{
  "attn_scale": 0.177,
  "init": "normal",
  "beta2": 0.99,
  "weight_decay": 0.092,
  "schedule": "wsd"
}
Each number is 200 + 20 x the weight over its row's rms, rounded and kept within 0 to 999. Layers, rows and columns count from 0. The size before them is the row's rms in percent of the matrix's.

# down: layer 9 MLP down (transposed), 512x128, rms 0.279, rows 338-364, columns 0-127
# up: layer 9 MLP up, 512x128, rms 0.266, rows 339-365, columns 0-127
down338,103,192,210,183,183,190,200,157,189,195,228,206,205,190,191,231,165,196,213,197,162,200,186,208,185,175,186,209,154,189,232,207,138,218,195,210,205,233,193,200,149,193,128,176,213,227,215,252,205,179,206,196,189,206,185,195,231,185,176,202,193,207,173,196,192,198,208,212,193,191,207,219,197,169,207,217,209,177,214,240,213,196,198,208,194,192,171,198,185,214,202,203,199,201,188,199,199,243,169,200,205,243,206,209,170,204,215,222,215,190,213,186,201,225,206,226,195,208,173,202,199,194,212,220,194,200,231,225,194
up339,087,180,202,204,188,185,210,210,210,202,194,199,224,189,176,189,195,230,215,197,123,217,174,169,173,176,209,193,191,223,241,195,202,196,228,206,192,159,196,191,227,227,197,185,166,200,180,186,202,230,244,178,231,219,204,201,179,193,177,220,178,220,221,207,236,201,174,204,185,224,215,201,189,236,221,208,203,210,211,226,183,228,205,218,201,204,213,213,181,204,177,207,236,175,195,228,203,183,218,205,178,227,177,177,211,219,198,198,204,221,161,181,207,214,189,199,217,227,179,176,217,196,208,188,198,207,230,182,169
down339,079,182,181,192,193,220,200,210,175,175,196,170,240,190,184,152,231,223,211,212,194,210,182,178,227,227,206,222,208,213,220,223,208,211,198,201,200,178,208,190,208,197,199,197,179,192,221,233,193,221,254,190,207,194,220,189,209,189,191,195,196,189,205,247,198,220,231,205,198,204,192,217,197,209,215,193,179,205,187,193,180,209,186,195,190,162,238,217,224,170,188,202,193,172,197,229,167,204,206,200,243,158,191,200,266,219,183,191,208,176,202,166,210,182,195,218,205,196,206,209,220,224,172,179,187,231,229,213,172
up340,107,176,211,223,181,185,215,208,200,168,203,214,212,191,231,203,209,196,195,185,217,208,174,224,187,166,175,204,205,182,165,211,193,227,212,215,163,218,202,219,238,229,161,187,212,200,245,213,216,160,183,160,187,182,206,178,218,177,201,185,207,206,150,230,174,181,230,198,190,239,205,204,198,185,194,184,211,187,207,204,208,189,209,195,250,204,189,169,183,212,162,200,229,197,173,209,183,204,220,208,193,197,222,223,197,203,181,158,231,222,197,185,196,207,190,171,188,186,201,195,195,217,181,174,232,195,211,184,183
down340,101,174,220,209,169,214,213,219,225,174,179,149,220,211,204,203,189,210,197,182,220,221,196,222,172,186,208,221,197,178,213,183,172,182,212,201,155,177,213,209,218,222,196,166,205,201,198,256,171,154,206,183,199,200,232,220,190,206,182,222,217,240,219,212,192,199,184,158,223,203,197,220,212,194,207,180,206,211,222,180,231,205,213,210,234,218,175,180,217,195,225,171,200,174,188,237,228,203,204,191,204,180,211,224,217,178,169,208,180,216,196,213,213,196,193,217,188,210,207,203,168,173,190,177,202,213,207,219,169
up341,107,228,215,168,184,178,210,205,198,215,171,230,207,235,213,174,185,200,200,190,200,222,245,189,206,218,196,203,162,191,207,167,181,225,222,159,198,165,194,164,212,222,188,197,220,183,201,185,227,214,215,188,202,196,185,176,208,196,208,212,221,178,180,203,196,201,228,171,213,180,183,184,168,204,210,211,231,236,217,185,203,198,204,177,214,209,185,226,217,210,179,157,190,183,206,245,184,212,199,168,186,224,241,244,206,174,217,245,200,230,209,223,201,195,194,208,189,204,174,181,215,182,209,189,213,204,221,191,212
down341,107,186,182,177,212,200,182,180,188,209,129,195,200,210,199,165,196,187,215,231,234,200,179,183,199,200,182,188,215,193,152,212,199,191,216,216,201,169,177,182,199,235,178,146,204,199,230,181,182,207,206,184,248,217,205,210,193,200,197,176,190,145,205,190,208,188,209,190,195,149,182,198,200,206,239,221,217,190,212,210,220,192,257,204,192,202,216,198,189,208,229,203,204,208,211,221,220,164,213,208,183,200,200,151,173,202,203,202,217,211,193,186,202,180,198,222,219,182,200,210,194,197,190,174,206,216,207,196,194
up342,102,228,162,147,184,220,188,207,200,207,187,196,220,174,170,195,156,210,201,193,211,230,201,200,198,171,209,180,165,225,195,215,202,214,201,201,190,205,186,220,204,217,218,219,177,223,209,226,207,181,202,186,178,242,163,205,174,164,194,203,209,217,193,217,185,207,232,203,208,175,223,171,228,203,212,242,200,217,188,241,167,200,189,191,231,227,203,179,206,194,151,218,147,190,217,218,208,194,222,215,209,232,188,227,204,196,218,194,204,181,179,217,192,188,198,229,193,193,196,180,196,214,203,194,184,207,176,177,181
down342,102,210,189,169,193,216,163,178,222,197,180,198,217,214,188,203,194,199,206,232,205,215,200,182,235,190,208,206,157,198,215,220,223,212,205,187,220,208,152,215,181,170,200,179,199,239,214,223,204,200,204,179,181,171,187,204,202,188,210,209,201,174,210,225,190,217,231,196,167,183,194,184,214,173,205,182,179,205,207,215,203,220,203,209,238,195,214,155,183,184,205,202,229,210,190,214,171,212,239,192,247,195,200,184,170,231,227,182,169,187,175,249,169,204,181,197,191,163,181,178,191,228,205,216,199,208,217,172,214
up343,105,168,188,192,201,190,209,200,173,251,222,186,180,183,209,222,194,209,158,146,184,194,188,188,214,210,201,230,180,171,206,208,202,178,233,172,225,223,170,230,196,182,217,189,182,219,166,189,189,222,234,175,212,189,176,204,219,211,187,184,230,218,197,229,139,201,201,210,211,220,168,216,209,199,207,220,204,179,156,204,205,204,207,181,237,185,179,193,193,215,213,213,187,221,208,206,192,181,218,193,176,227,213,187,192,202,191,192,218,198,218,253,192,213,224,197,198,199,206,193,207,176,198,179,236,205,224,204,197
down343,112,191,249,213,193,199,158,194,189,198,168,203,224,219,194,199,208,218,191,234,174,187,200,206,250,237,209,230,210,200,155,209,211,214,184,203,200,189,193,232,232,181,169,202,203,210,201,217,192,178,178,221,154,217,209,184,208,197,161,194,158,202,208,204,189,179,203,210,215,183,179,221,160,201,218,184,223,190,166,171,191,181,173,222,173,203,191,201,236,219,173,203,205,181,160,187,222,227,169,224,202,187,213,172,205,200,179,181,200,190,187,186,201,180,224,187,194,175,211,191,216,189,205,194,179,200,192,222,217
up344,098,210,152,196,179,201,221,223,176,224,199,208,209,206,171,179,188,197,241,200,220,166,208,181,211,211,227,200,191,200,192,233,191,210,205,239,154,201,213,208,213,184,229,220,205,201,189,188,207,218,182,179,212,200,224,220,186,198,213,186,199,213,180,212,152,187,204,232,188,185,197,222,206,225,237,173,176,187,206,157,244,221,223,189,205,197,202,213,183,217,183,200,169,208,195,164,165,187,219,199,178,193,198,245,186,184,237,176,214,205,233,192,198,208,201,209,241,230,172,189,182,210,178,209,202,212,203,190,197
down344,085,178,179,203,175,207,182,176,200,203,176,162,198,198,187,178,199,211,184,176,190,188,180,244,198,158,192,233,203,184,181,223,211,223,205,209,204,211,252,225,200,205,162,201,193,179,181,224,240,177,210,190,171,214,212,206,215,203,190,179,171,156,184,191,186,228,151,204,218,219,209,210,210,213,223,208,213,211,206,169,218,193,196,184,159,212,212,223,199,196,216,195,186,181,197,192,213,204,190,217,186,214,193,224,198,141,172,209,194,213,184,237,198,192,188,194,193,194,175,227,203,166,166,201,198,173,182,207,181
up345,086,203,210,194,161,198,190,195,205,222,226,184,189,158,180,217,199,199,161,198,235,189,180,203,213,191,170,197,172,204,179,236,199,189,195,175,164,212,182,209,217,208,217,212,206,201,204,213,231,175,223,219,192,174,212,228,218,182,226,173,214,197,235,211,184,198,205,207,168,212,227,197,178,172,216,215,176,190,209,179,190,230,204,212,183,187,196,176,201,215,216,227,184,188,177,194,200,185,190,182,209,193,162,231,173,200,145,213,232,221,203,168,200,133,214,186,179,194,188,221,197,201,187,208,229,196,179,217,201
down345,084,226,233,183,217,208,230,215,189,172,202,230,213,211,217,180,204,182,231,207,216,199,224,192,197,194,221,173,201,161,180,172,202,196,191,232,162,221,224,209,176,194,175,191,218,169,199,194,201,239,202,185,197,205,222,167,172,238,181,214,209,221,195,189,236,165,167,174,210,193,192,194,209,210,171,195,167,211,209,210,203,181,207,232,185,186,176,203,203,211,179,201,189,189,188,174,219,195,195,189,239,217,196,159,198,197,254,206,183,208,188,195,181,209,202,219,214,194,249,175,172,223,197,231,189,196,199,179,204
up346,090,183,227,206,190,229,194,202,185,202,185,218,193,207,169,212,194,195,215,186,218,171,203,239,220,187,169,209,227,252,233,201,160,192,187,173,198,188,156,199,212,180,212,217,213,216,209,222,199,214,211,199,180,215,216,215,180,193,148,205,203,181,221,211,177,237,199,184,201,204,204,210,229,183,222,214,184,191,199,148,218,173,225,220,215,208,165,214,224,195,175,198,187,198,216,186,193,232,165,180,183,185,165,195,234,168,213,196,214,192,193,188,224,200,196,174,188,223,232,239,214,183,188,214,210,208,199,194,193
down346,084,220,163,245,212,196,194,199,186,209,162,190,226,168,179,218,210,181,178,186,197,200,216,167,209,188,195,224,193,191,210,173,170,212,197,217,236,186,199,188,197,183,212,182,209,198,204,156,212,201,178,210,219,234,188,249,212,199,222,197,222,223,203,194,178,212,211,193,217,206,216,197,192,218,245,217,201,202,230,209,211,236,195,208,205,212,226,213,198,169,172,219,210,208,217,212,214,181,170,215,185,164,200,178,210,243,218,202,194,226,195,244,212,159,221,204,183,181,207,184,205,186,152,210,193,206,199,237,203
up347,090,209,197,221,205,182,208,178,170,208,205,160,218,181,194,214,182,188,173,221,188,212,187,175,214,192,203,207,197,207,197,195,218,195,220,235,216,227,211,170,170,199,203,237,184,187,191,206,175,194,174,192,209,187,232,204,177,201,181,234,219,164,163,202,205,214,175,232,195,202,207,215,227,156,211,191,193,173,216,181,214,197,195,212,208,192,210,180,244,217,198,238,153,199,186,195,182,194,192,196,201,184,179,213,228,214,230,224,217,198,212,217,262,171,229,179,164,202,180,220,212,224,211,197,193,192,213,231,186
down347,086,207,209,173,193,198,211,260,187,180,198,194,153,219,196,222,172,232,204,192,176,218,193,209,202,195,211,210,197,185,204,197,150,187,176,208,183,185,213,205,239,188,205,207,186,223,192,175,210,191,206,210,180,220,192,188,185,248,167,208,182,236,192,225,189,202,166,219,220,178,175,167,191,230,198,206,210,198,202,182,198,183,188,233,202,169,198,191,225,172,191,185,197,176,209,192,226,233,180,178,169,195,188,201,198,200,195,198,212,169,174,204,214,195,201,204,203,193,199,212,207,231,260,219,197,189,157,234,201
up348,096,189,211,221,178,210,191,179,207,197,191,185,187,227,188,235,168,203,210,204,215,213,185,221,184,183,192,227,198,213,208,204,197,197,220,157,191,198,170,198,204,173,219,214,250,206,195,196,215,176,184,180,216,229,244,179,205,207,214,210,173,234,220,189,216,159,160,221,194,168,206,218,190,222,184,198,215,176,191,186,204,206,198,200,197,210,209,175,162,177,226,178,218,184,206,222,216,232,165,170,180,227,204,201,210,218,194,187,212,193,199,173,183,173,203,221,182,244,203,207,235,203,185,183,205,162,243,173,183
down348,097,195,226,244,206,148,194,173,203,173,208,227,195,195,209,196,205,193,193,203,207,201,184,212,180,177,202,201,228,166,181,172,232,137,177,201,193,206,233,224,195,206,184,175,214,244,223,205,189,224,138,184,185,184,206,240,211,224,220,162,217,203,204,159,185,205,208,237,208,187,188,229,213,201,214,205,206,175,195,198,199,211,192,211,206,188,197,182,188,177,242,221,211,207,157,214,214,215,219,212,205,212,213,223,216,208,206,209,203,211,223,202,220,197,178,237,183,202,195,203,205,200,185,202,192,199,191,186,182
up349,106,174,212,187,187,170,194,186,207,210,184,204,215,197,165,182,164,197,197,244,179,210,200,208,192,189,195,188,188,187,177,219,203,201,224,213,214,154,176,205,204,209,204,188,224,234,186,197,235,217,180,160,194,220,200,183,244,184,188,224,206,142,180,229,209,205,211,187,207,200,210,192,181,211,186,181,203,211,184,174,175,196,179,220,216,208,176,203,218,227,198,179,203,170,209,208,178,222,198,174,175,206,153,212,212,235,218,194,211,202,221,209,195,204,207,224,227,195,175,207,204,192,188,161,244,235,191,192,158
down349,110,179,214,185,224,199,212,205,207,202,173,179,193,188,165,170,169,225,216,184,194,194,227,203,195,207,233,196,218,179,193,219,208,210,205,218,207,189,186,186,171,223,193,202,221,215,236,194,226,201,163,221,225,241,234,192,243,212,183,208,174,230,188,239,224,211,210,168,173,217,206,201,221,182,218,219,193,195,171,185,203,166,191,219,204,212,196,194,187,230,206,173,218,189,180,203,180,227,210,221,211,170,181,180,207,185,205,246,177,179,206,182,210,186,235,216,196,190,211,235,218,189,175,157,193,204,229,183,185
up350,112,171,219,188,218,176,206,205,208,174,227,194,198,216,237,206,228,172,202,139,202,184,181,211,195,158,208,224,163,232,233,188,162,181,187,175,156,212,179,168,222,195,213,209,219,189,200,221,203,157,212,186,189,179,228,198,196,205,172,217,196,195,190,177,210,218,189,206,205,216,224,207,207,230,203,200,185,202,202,196,186,221,213,208,198,230,245,172,168,185,206,196,195,201,219,197,237,166,179,208,181,207,202,229,187,251,225,202,215,209,184,218,186,174,185,191,203,187,194,195,190,213,189,216,188,196,219,208,187
down350,115,188,220,183,228,215,210,214,236,192,185,164,188,197,188,188,218,238,185,222,208,213,194,211,178,212,237,189,206,235,204,178,182,193,179,201,224,196,190,207,210,178,159,205,206,209,225,211,209,179,192,192,234,246,209,185,256,216,179,218,209,224,201,234,167,176,235,172,205,175,200,215,196,217,255,191,211,192,196,191,211,167,212,201,202,200,166,202,153,194,201,198,210,203,205,201,218,184,207,224,200,207,215,199,195,208,168,208,183,211,190,185,205,189,183,196,164,188,183,227,217,226,193,184,190,231,221,226,232
up351,099,231,229,185,196,193,204,175,208,207,212,187,238,202,213,191,166,172,226,189,190,184,204,212,212,203,189,167,193,176,169,194,216,211,182,204,210,170,189,174,188,175,209,219,207,205,206,225,176,198,218,231,195,192,205,196,234,164,196,185,188,226,240,228,200,227,199,210,203,210,148,178,238,206,181,210,179,191,179,222,203,221,204,167,197,206,190,207,205,201,189,174,197,166,170,170,189,170,220,174,212,240,192,228,216,225,208,162,217,193,186,218,222,196,174,201,161,206,206,237,202,206,217,192,159,194,223,200,205
down351,108,215,147,200,188,208,229,200,198,151,185,210,213,203,199,196,192,195,220,189,181,182,131,192,201,181,172,178,207,195,202,193,190,194,166,189,203,183,228,206,191,203,205,221,204,191,212,178,216,197,212,195,189,186,180,179,180,223,161,159,216,221,204,203,198,181,235,192,207,199,218,192,207,211,223,209,206,188,195,211,197,256,215,182,217,203,182,215,187,227,203,177,218,205,181,198,179,208,210,203,184,216,200,186,182,225,206,211,172,211,241,196,233,186,216,206,181,222,214,204,176,235,186,171,185,206,227,264,224
up352,120,196,206,175,247,211,199,204,227,211,198,184,205,209,191,183,212,180,223,199,166,236,197,220,201,175,186,184,211,212,204,179,189,226,205,204,177,240,173,216,213,200,211,205,195,201,215,198,206,164,173,194,218,203,196,193,155,193,200,217,187,181,193,199,195,222,183,205,199,208,232,239,224,191,184,218,160,179,199,200,167,202,196,158,247,210,199,175,188,176,210,170,202,196,232,215,211,186,241,193,199,185,225,200,162,181,218,232,234,248,202,180,206,202,246,196,207,205,172,191,194,195,209,190,164,185,210,186,182
down352,134,174,190,166,238,174,209,234,227,197,211,172,195,178,196,209,170,197,236,178,205,253,165,196,232,206,191,220,176,213,195,220,202,205,202,169,211,178,200,212,157,205,217,176,170,168,194,182,181,215,197,217,179,182,216,216,213,175,205,207,194,196,192,198,192,198,234,195,183,214,204,184,193,183,185,180,227,217,218,149,170,225,206,201,193,182,209,218,232,199,189,213,219,208,176,209,198,225,214,219,195,207,214,202,229,189,133,205,218,216,229,179,174,205,211,191,197,174,189,205,206,183,237,196,196,196,183,201,212
up353,114,207,181,219,202,162,188,230,191,180,185,175,206,200,199,171,195,198,200,226,179,156,216,199,181,197,185,244,199,224,227,212,209,223,244,169,162,190,180,175,205,167,169,196,213,187,197,207,237,193,184,223,197,232,187,199,220,195,204,205,208,234,187,203,230,183,193,192,232,197,220,183,215,234,211,212,160,210,184,198,229,232,183,190,219,205,241,208,193,194,193,198,188,221,188,184,200,211,198,204,197,179,199,201,206,210,228,191,220,175,211,200,215,209,174,149,210,178,192,217,170,203,203,196,233,217,171,235,229
down353,110,187,211,176,190,215,195,229,160,224,179,206,192,208,186,185,192,226,191,227,203,163,195,194,197,212,238,220,208,185,234,195,193,201,195,194,191,203,152,165,193,174,128,223,184,214,230,173,205,209,216,219,180,206,184,174,202,195,172,197,202,200,173,225,227,183,213,158,207,191,186,202,194,199,193,220,174,211,185,215,198,219,234,184,213,208,214,180,162,217,192,173,237,205,185,184,208,248,224,213,207,218,192,200,203,209,205,203,225,195,189,195,212,200,211,185,183,224,175,228,187,231,203,215,200,242,230,205,202
up354,089,182,226,198,211,221,257,181,177,195,179,194,200,185,234,226,217,204,207,221,224,194,208,195,180,186,210,205,192,197,220,221,229,212,202,203,162,176,166,184,204,207,196,206,201,187,202,191,228,195,198,207,251,210,219,205,236,172,171,209,220,178,213,185,227,202,192,193,173,206,214,215,199,209,186,174,157,170,201,199,198,235,230,183,197,200,235,209,186,176,196,172,207,188,225,228,210,200,247,230,191,205,181,205,206,191,197,196,178,188,190,190,197,189,174,198,212,169,191,199,200,250,187,224,227,174,186,229,159
down354,084,209,177,180,224,189,200,177,177,223,183,183,192,239,184,210,157,181,203,207,201,228,178,175,215,188,237,208,199,178,192,222,194,194,175,194,203,162,222,185,218,197,192,179,211,196,170,172,176,222,195,239,204,217,205,219,214,213,168,210,204,157,203,225,230,177,209,233,190,175,219,193,165,196,222,188,226,207,215,246,202,201,202,223,222,196,170,205,207,220,208,212,174,240,178,228,250,234,178,214,217,191,173,194,184,204,183,196,210,201,225,191,189,205,174,212,209,211,186,202,207,217,235,188,224,190,207,204,200
up355,104,201,217,233,201,176,194,211,184,225,235,188,196,215,203,206,159,176,178,187,227,198,203,213,210,215,157,205,190,201,220,226,186,214,204,165,177,163,207,203,191,213,188,199,198,207,212,183,211,171,236,178,206,192,156,177,190,202,175,209,204,218,229,220,218,183,220,180,220,231,187,195,163,215,178,217,204,199,169,229,196,217,191,200,216,189,198,161,241,197,198,217,191,209,237,225,161,162,213,225,169,226,191,208,209,210,179,200,164,196,207,197,169,190,237,179,208,200,209,182,203,208,230,221,227,219,181,194,201
down355,107,197,211,201,225,203,198,202,218,189,199,206,193,188,188,150,202,222,231,185,217,203,148,219,173,213,200,230,188,212,201,206,223,187,212,232,204,216,197,179,203,221,189,244,216,178,195,159,181,200,218,197,188,196,176,166,167,215,190,176,211,203,198,197,204,195,195,203,193,208,230,197,212,222,197,207,209,249,224,193,198,220,208,219,163,200,234,206,200,178,225,201,178,206,181,186,236,218,206,195,180,187,218,181,186,200,199,162,171,248,214,204,210,198,197,222,206,177,241,205,159,166,222,208,209,188,201,181,149
up356,085,191,211,228,202,189,227,200,176,193,191,178,183,202,180,200,200,168,218,207,184,230,189,186,217,191,188,177,201,216,221,216,187,187,199,168,156,173,195,196,198,226,181,172,196,212,201,198,217,203,186,213,234,242,175,200,212,213,199,199,210,200,218,223,235,197,209,166,237,245,200,170,206,210,184,220,203,236,196,200,208,195,185,193,178,232,208,206,211,190,169,194,249,200,238,200,196,220,206,207,223,201,187,175,172,193,227,197,190,188,198,202,254,221,165,191,183,230,188,173,223,221,194,247,190,200,168,199,208
down356,085,211,202,173,225,216,165,210,200,217,217,193,220,253,221,217,192,212,200,224,232,212,170,218,238,206,166,188,178,219,222,199,232,192,191,227,207,217,211,196,193,207,219,214,219,196,170,181,188,204,218,208,183,158,191,217,209,202,217,192,195,221,184,220,219,184,206,190,186,167,195,210,167,253,184,235,196,203,195,210,233,182,235,187,245,178,176,171,196,189,196,212,180,223,194,190,211,198,196,217,206,222,172,187,217,203,234,194,197,163,185,204,178,194,200,177,206,225,219,232,201,223,185,177,181,202,185,179,229
up357,110,184,220,198,176,182,209,204,170,211,232,171,175,191,221,201,244,187,212,203,180,142,185,182,201,164,184,207,230,219,178,180,197,201,204,215,174,204,184,178,200,186,204,215,210,216,207,205,206,178,191,213,221,187,196,199,216,204,181,194,156,174,176,197,221,220,204,226,202,230,206,205,217,205,238,155,198,231,208,224,208,194,204,186,188,192,209,192,209,182,209,163,212,226,229,194,213,225,187,201,178,203,208,224,166,171,215,220,182,212,198,228,195,199,175,197,176,179,185,201,248,215,151,214,210,202,229,219,173
down357,110,207,209,212,162,203,222,150,213,194,206,209,181,206,214,193,196,162,186,212,233,202,224,173,208,183,238,171,219,221,212,195,263,181,200,209,190,182,212,217,172,200,202,218,142,207,179,197,198,191,213,203,240,202,246,166,171,232,191,202,169,177,215,203,171,195,194,231,175,198,213,204,189,197,161,182,186,175,181,192,203,180,217,196,209,219,211,175,202,176,220,185,204,232,194,203,187,201,219,202,187,214,197,188,193,222,203,193,226,201,181,184,167,189,161,206,203,179,177,209,225,211,186,202,206,205,214,196,219
up358,117,147,189,188,207,176,167,202,187,203,202,172,191,222,213,213,189,188,192,204,183,202,214,163,214,184,193,210,160,194,193,201,213,197,183,171,162,190,151,184,239,200,216,164,170,174,213,197,195,175,197,175,197,224,201,189,209,190,218,238,221,197,237,235,149,205,220,187,212,193,175,188,218,222,212,212,215,211,190,180,195,206,205,213,191,197,212,199,213,201,233,186,145,185,206,227,212,197,194,193,187,219,209,217,231,176,202,229,201,253,226,208,193,212,215,177,175,218,195,188,223,225,203,197,207,192,205,187,196
down358,114,190,188,206,204,200,175,208,193,175,201,187,207,229,204,227,198,237,196,212,218,251,190,223,193,200,244,213,242,193,141,202,181,179,193,173,155,204,221,206,205,197,172,188,173,193,217,240,180,213,182,186,195,204,195,173,219,185,202,178,207,155,183,217,205,150,205,212,163,223,209,211,215,187,230,207,200,204,189,212,220,223,230,209,186,176,189,203,192,212,231,209,205,191,192,164,212,198,192,237,211,202,200,191,183,195,186,198,183,202,226,174,203,169,189,217,225,205,211,224,172,200,188,197,225,183,167,195,218
up359,102,219,209,188,196,158,200,203,201,163,202,182,200,190,165,238,213,218,195,234,190,215,168,190,180,191,210,195,195,208,198,191,193,198,204,200,204,212,148,209,189,208,195,185,178,214,186,142,202,219,232,218,239,229,219,215,202,202,190,165,224,199,177,187,180,204,229,196,181,206,163,196,222,192,224,195,202,188,205,204,204,200,229,211,170,200,167,204,226,210,178,170,228,174,215,225,210,247,225,162,219,228,221,204,199,175,220,222,213,213,213,219,195,185,183,192,219,178,194,192,218,200,156,196,187,218,185,192,226
down359,108,183,186,192,207,197,202,182,196,204,241,219,193,195,203,152,169,204,180,191,201,218,218,202,208,206,177,179,156,190,196,239,175,200,207,211,224,213,186,184,162,192,189,198,218,215,219,170,205,228,197,205,206,219,167,187,184,192,216,177,170,194,202,158,186,205,204,215,196,173,205,199,188,191,139,196,190,194,204,202,233,211,182,212,170,204,180,183,192,192,191,203,216,253,187,161,199,233,238,210,191,209,194,208,207,193,165,165,172,198,145,201,184,201,186,203,228,180,226,198,200,207,201,234,180,192,224,195,195
up360,107,231,202,212,193,185,199,194,170,222,194,208,233,184,154,202,193,179,195,160,200,195,184,191,224,201,209,196,202,185,165,180,199,206,221,200,190,167,175,225,205,207,208,207,201,208,223,208,204,188,224,188,217,223,223,183,234,154,167,186,174,191,205,245,205,183,228,180,186,197,180,197,202,178,230,181,200,196,218,168,166,186,172,203,192,185,186,229,218,205,209,200,221,192,224,189,205,247,169,191,174,167,174,194,200,165,217,201,202,217,206,215,189,185,247,209,218,216,205,195,236,210,194,202,205,209,216,179,146
down360,101,222,203,196,189,188,211,174,188,219,175,221,215,211,198,217,218,223,171,222,216,255,236,207,205,194,214,165,185,186,167,192,173,197,226,237,191,212,232,207,234,181,199,178,212,200,207,196,170,197,166,225,206,184,216,248,196,200,202,201,213,191,211,208,187,174,202,213,177,208,194,189,143,164,177,229,212,191,183,205,178,175,236,159,213,207,203,202,215,231,171,220,180,213,190,199,193,181,175,173,208,183,194,203,195,204,211,161,202,202,184,189,201,216,188,189,183,222,179,225,175,178,201,194,200,237,186,218,200
up361,099,214,197,216,204,193,216,206,210,207,200,199,164,198,226,176,193,192,193,216,157,202,218,151,179,192,200,181,142,185,212,177,222,217,226,189,189,228,168,202,201,185,189,210,171,179,194,219,211,231,206,210,159,206,212,214,199,175,202,186,223,219,224,188,174,188,234,210,208,176,235,169,198,177,190,208,161,199,230,209,184,224,211,206,215,226,202,176,239,182,209,208,222,174,223,198,204,185,211,171,173,187,221,197,194,229,177,207,215,207,182,203,225,210,226,166,196,208,206,229,183,219,241,214,207,213,221,175,188
down361,095,195,225,233,229,207,235,238,199,190,170,203,213,180,176,185,173,189,189,150,188,176,175,182,175,216,233,214,194,154,203,221,233,182,224,172,199,186,209,148,154,215,206,205,210,223,171,208,181,203,189,212,178,221,208,215,185,211,193,182,216,158,218,210,197,201,195,167,198,200,207,214,197,218,234,208,225,209,205,245,210,221,207,211,208,190,209,185,173,201,186,207,180,219,169,197,223,211,179,181,200,191,183,163,196,211,195,222,190,216,203,190,215,231,168,196,203,180,204,187,208,216,220,177,218,203,180,209,195
up362,100,205,216,211,182,192,200,186,143,237,231,177,197,179,207,195,193,199,215,215,243,190,161,210,189,175,190,194,175,219,209,196,225,223,209,211,216,190,170,223,221,174,172,182,194,205,206,198,182,188,215,183,195,194,218,205,211,207,192,148,178,191,231,222,200,200,194,190,196,195,168,177,170,214,230,177,186,198,179,188,215,219,178,175,194,179,213,192,228,214,195,211,213,222,233,169,213,206,169,264,199,181,204,198,190,172,199,242,182,213,238,229,191,199,208,189,201,210,173,196,236,189,208,206,179,217,192,207,204
down362,101,206,192,198,196,152,188,177,190,216,211,208,174,215,249,200,195,155,208,209,202,189,187,163,227,218,196,190,201,199,220,186,179,202,243,218,206,222,215,244,204,157,176,200,206,176,196,215,183,201,195,244,179,207,222,180,201,177,207,237,231,225,210,186,241,189,215,218,190,186,191,164,194,180,186,201,225,209,202,191,205,201,206,218,200,179,195,193,200,194,217,223,219,209,148,206,202,188,201,182,220,203,189,201,175,219,195,199,207,198,213,199,183,187,179,216,214,185,202,159,153,167,239,186,217,213,227,197,179
up363,114,235,197,168,232,164,222,209,188,209,226,204,192,201,179,206,205,183,211,180,171,182,219,201,206,179,151,199,177,186,199,218,196,233,188,202,213,207,175,197,221,211,229,190,209,200,204,173,205,170,178,190,182,160,172,203,154,247,213,213,197,195,183,179,190,211,210,202,198,173,189,239,206,214,179,204,197,211,177,171,186,220,190,208,226,216,186,199,228,225,205,183,213,200,215,176,195,217,204,204,226,213,215,195,179,196,255,198,206,194,222,189,240,218,203,174,191,205,161,152,233,191,221,187,188,212,183,209,206
down363,115,236,149,209,201,204,216,199,206,184,157,172,181,207,172,230,198,184,177,214,205,220,186,187,255,171,207,212,210,217,199,215,196,221,184,166,204,198,219,205,199,170,203,194,186,187,198,205,229,207,229,201,227,192,204,195,163,191,173,195,206,203,172,234,242,236,218,216,188,222,207,201,206,183,203,188,221,219,206,170,202,196,204,196,220,202,178,182,201,260,198,210,180,203,199,231,199,193,208,191,188,207,186,189,216,195,211,231,211,194,178,251,193,197,212,181,156,223,195,175,212,174,211,212,191,219,226,224,175
up364,102,172,187,189,190,205,198,220,222,202,233,214,219,182,173,216,213,183,224,183,222,161,192,193,200,196,207,260,197,168,168,187,192,242,231,194,236,213,184,200,200,201,201,205,209,204,221,191,196,192,186,226,206,218,221,229,180,215,193,188,183,182,193,237,206,187,203,194,206,211,168,175,200,226,210,148,200,236,202,188,175,213,197,178,185,189,205,214,183,207,235,213,217,222,203,202,227,186,236,216,196,186,185,213,198,178,202,180,186,175,197,207,190,202,240,162,221,242,169,168,190,168,216,184,207,204,224,199,223
down364,093,198,204,191,207,206,244,224,200,181,241,182,208,179,204,181,180,235,186,219,217,192,181,231,223,189,213,221,173,196,191,209,190,184,194,204,220,155,226,221,171,209,216,205,197,174,195,163,189,221,224,193,138,192,207,243,212,148,193,213,189,190,205,192,190,203,163,221,174,227,194,192,162,175,201,203,180,174,205,215,213,173,212,192,200,194,170,191,192,185,196,199,224,201,217,213,197,190,223,209,236,181,230,196,193,218,220,199,218,172,202,163,201,203,180,234,188,184,216,209,200,231,208,194,178,180,187,218,206
up365,096,234,214,232,191,161,193,230,180,198,180,184,186,214,205,216,211,200,231,216,231,205,208,239,197,217,173,220,216,231,195,150,194,188,198,198,198,174,174,197,178,190,175,196,200,226,217,172,153,194,219,218,217,210,170,250,174,192,189,198,192,199,207,242,206,183,187,175,215,179,192,221,217,222,192,175,196,213,177,209,192,198,154,192,221,185,183,212,237,207,218,206,210,195,203,208,178,185,204,248,162,191,184,163,192,212,192,221,194,226,205,210,215,212,214,198,209,210,193,204,230,173,180,228,211,205,194,194,192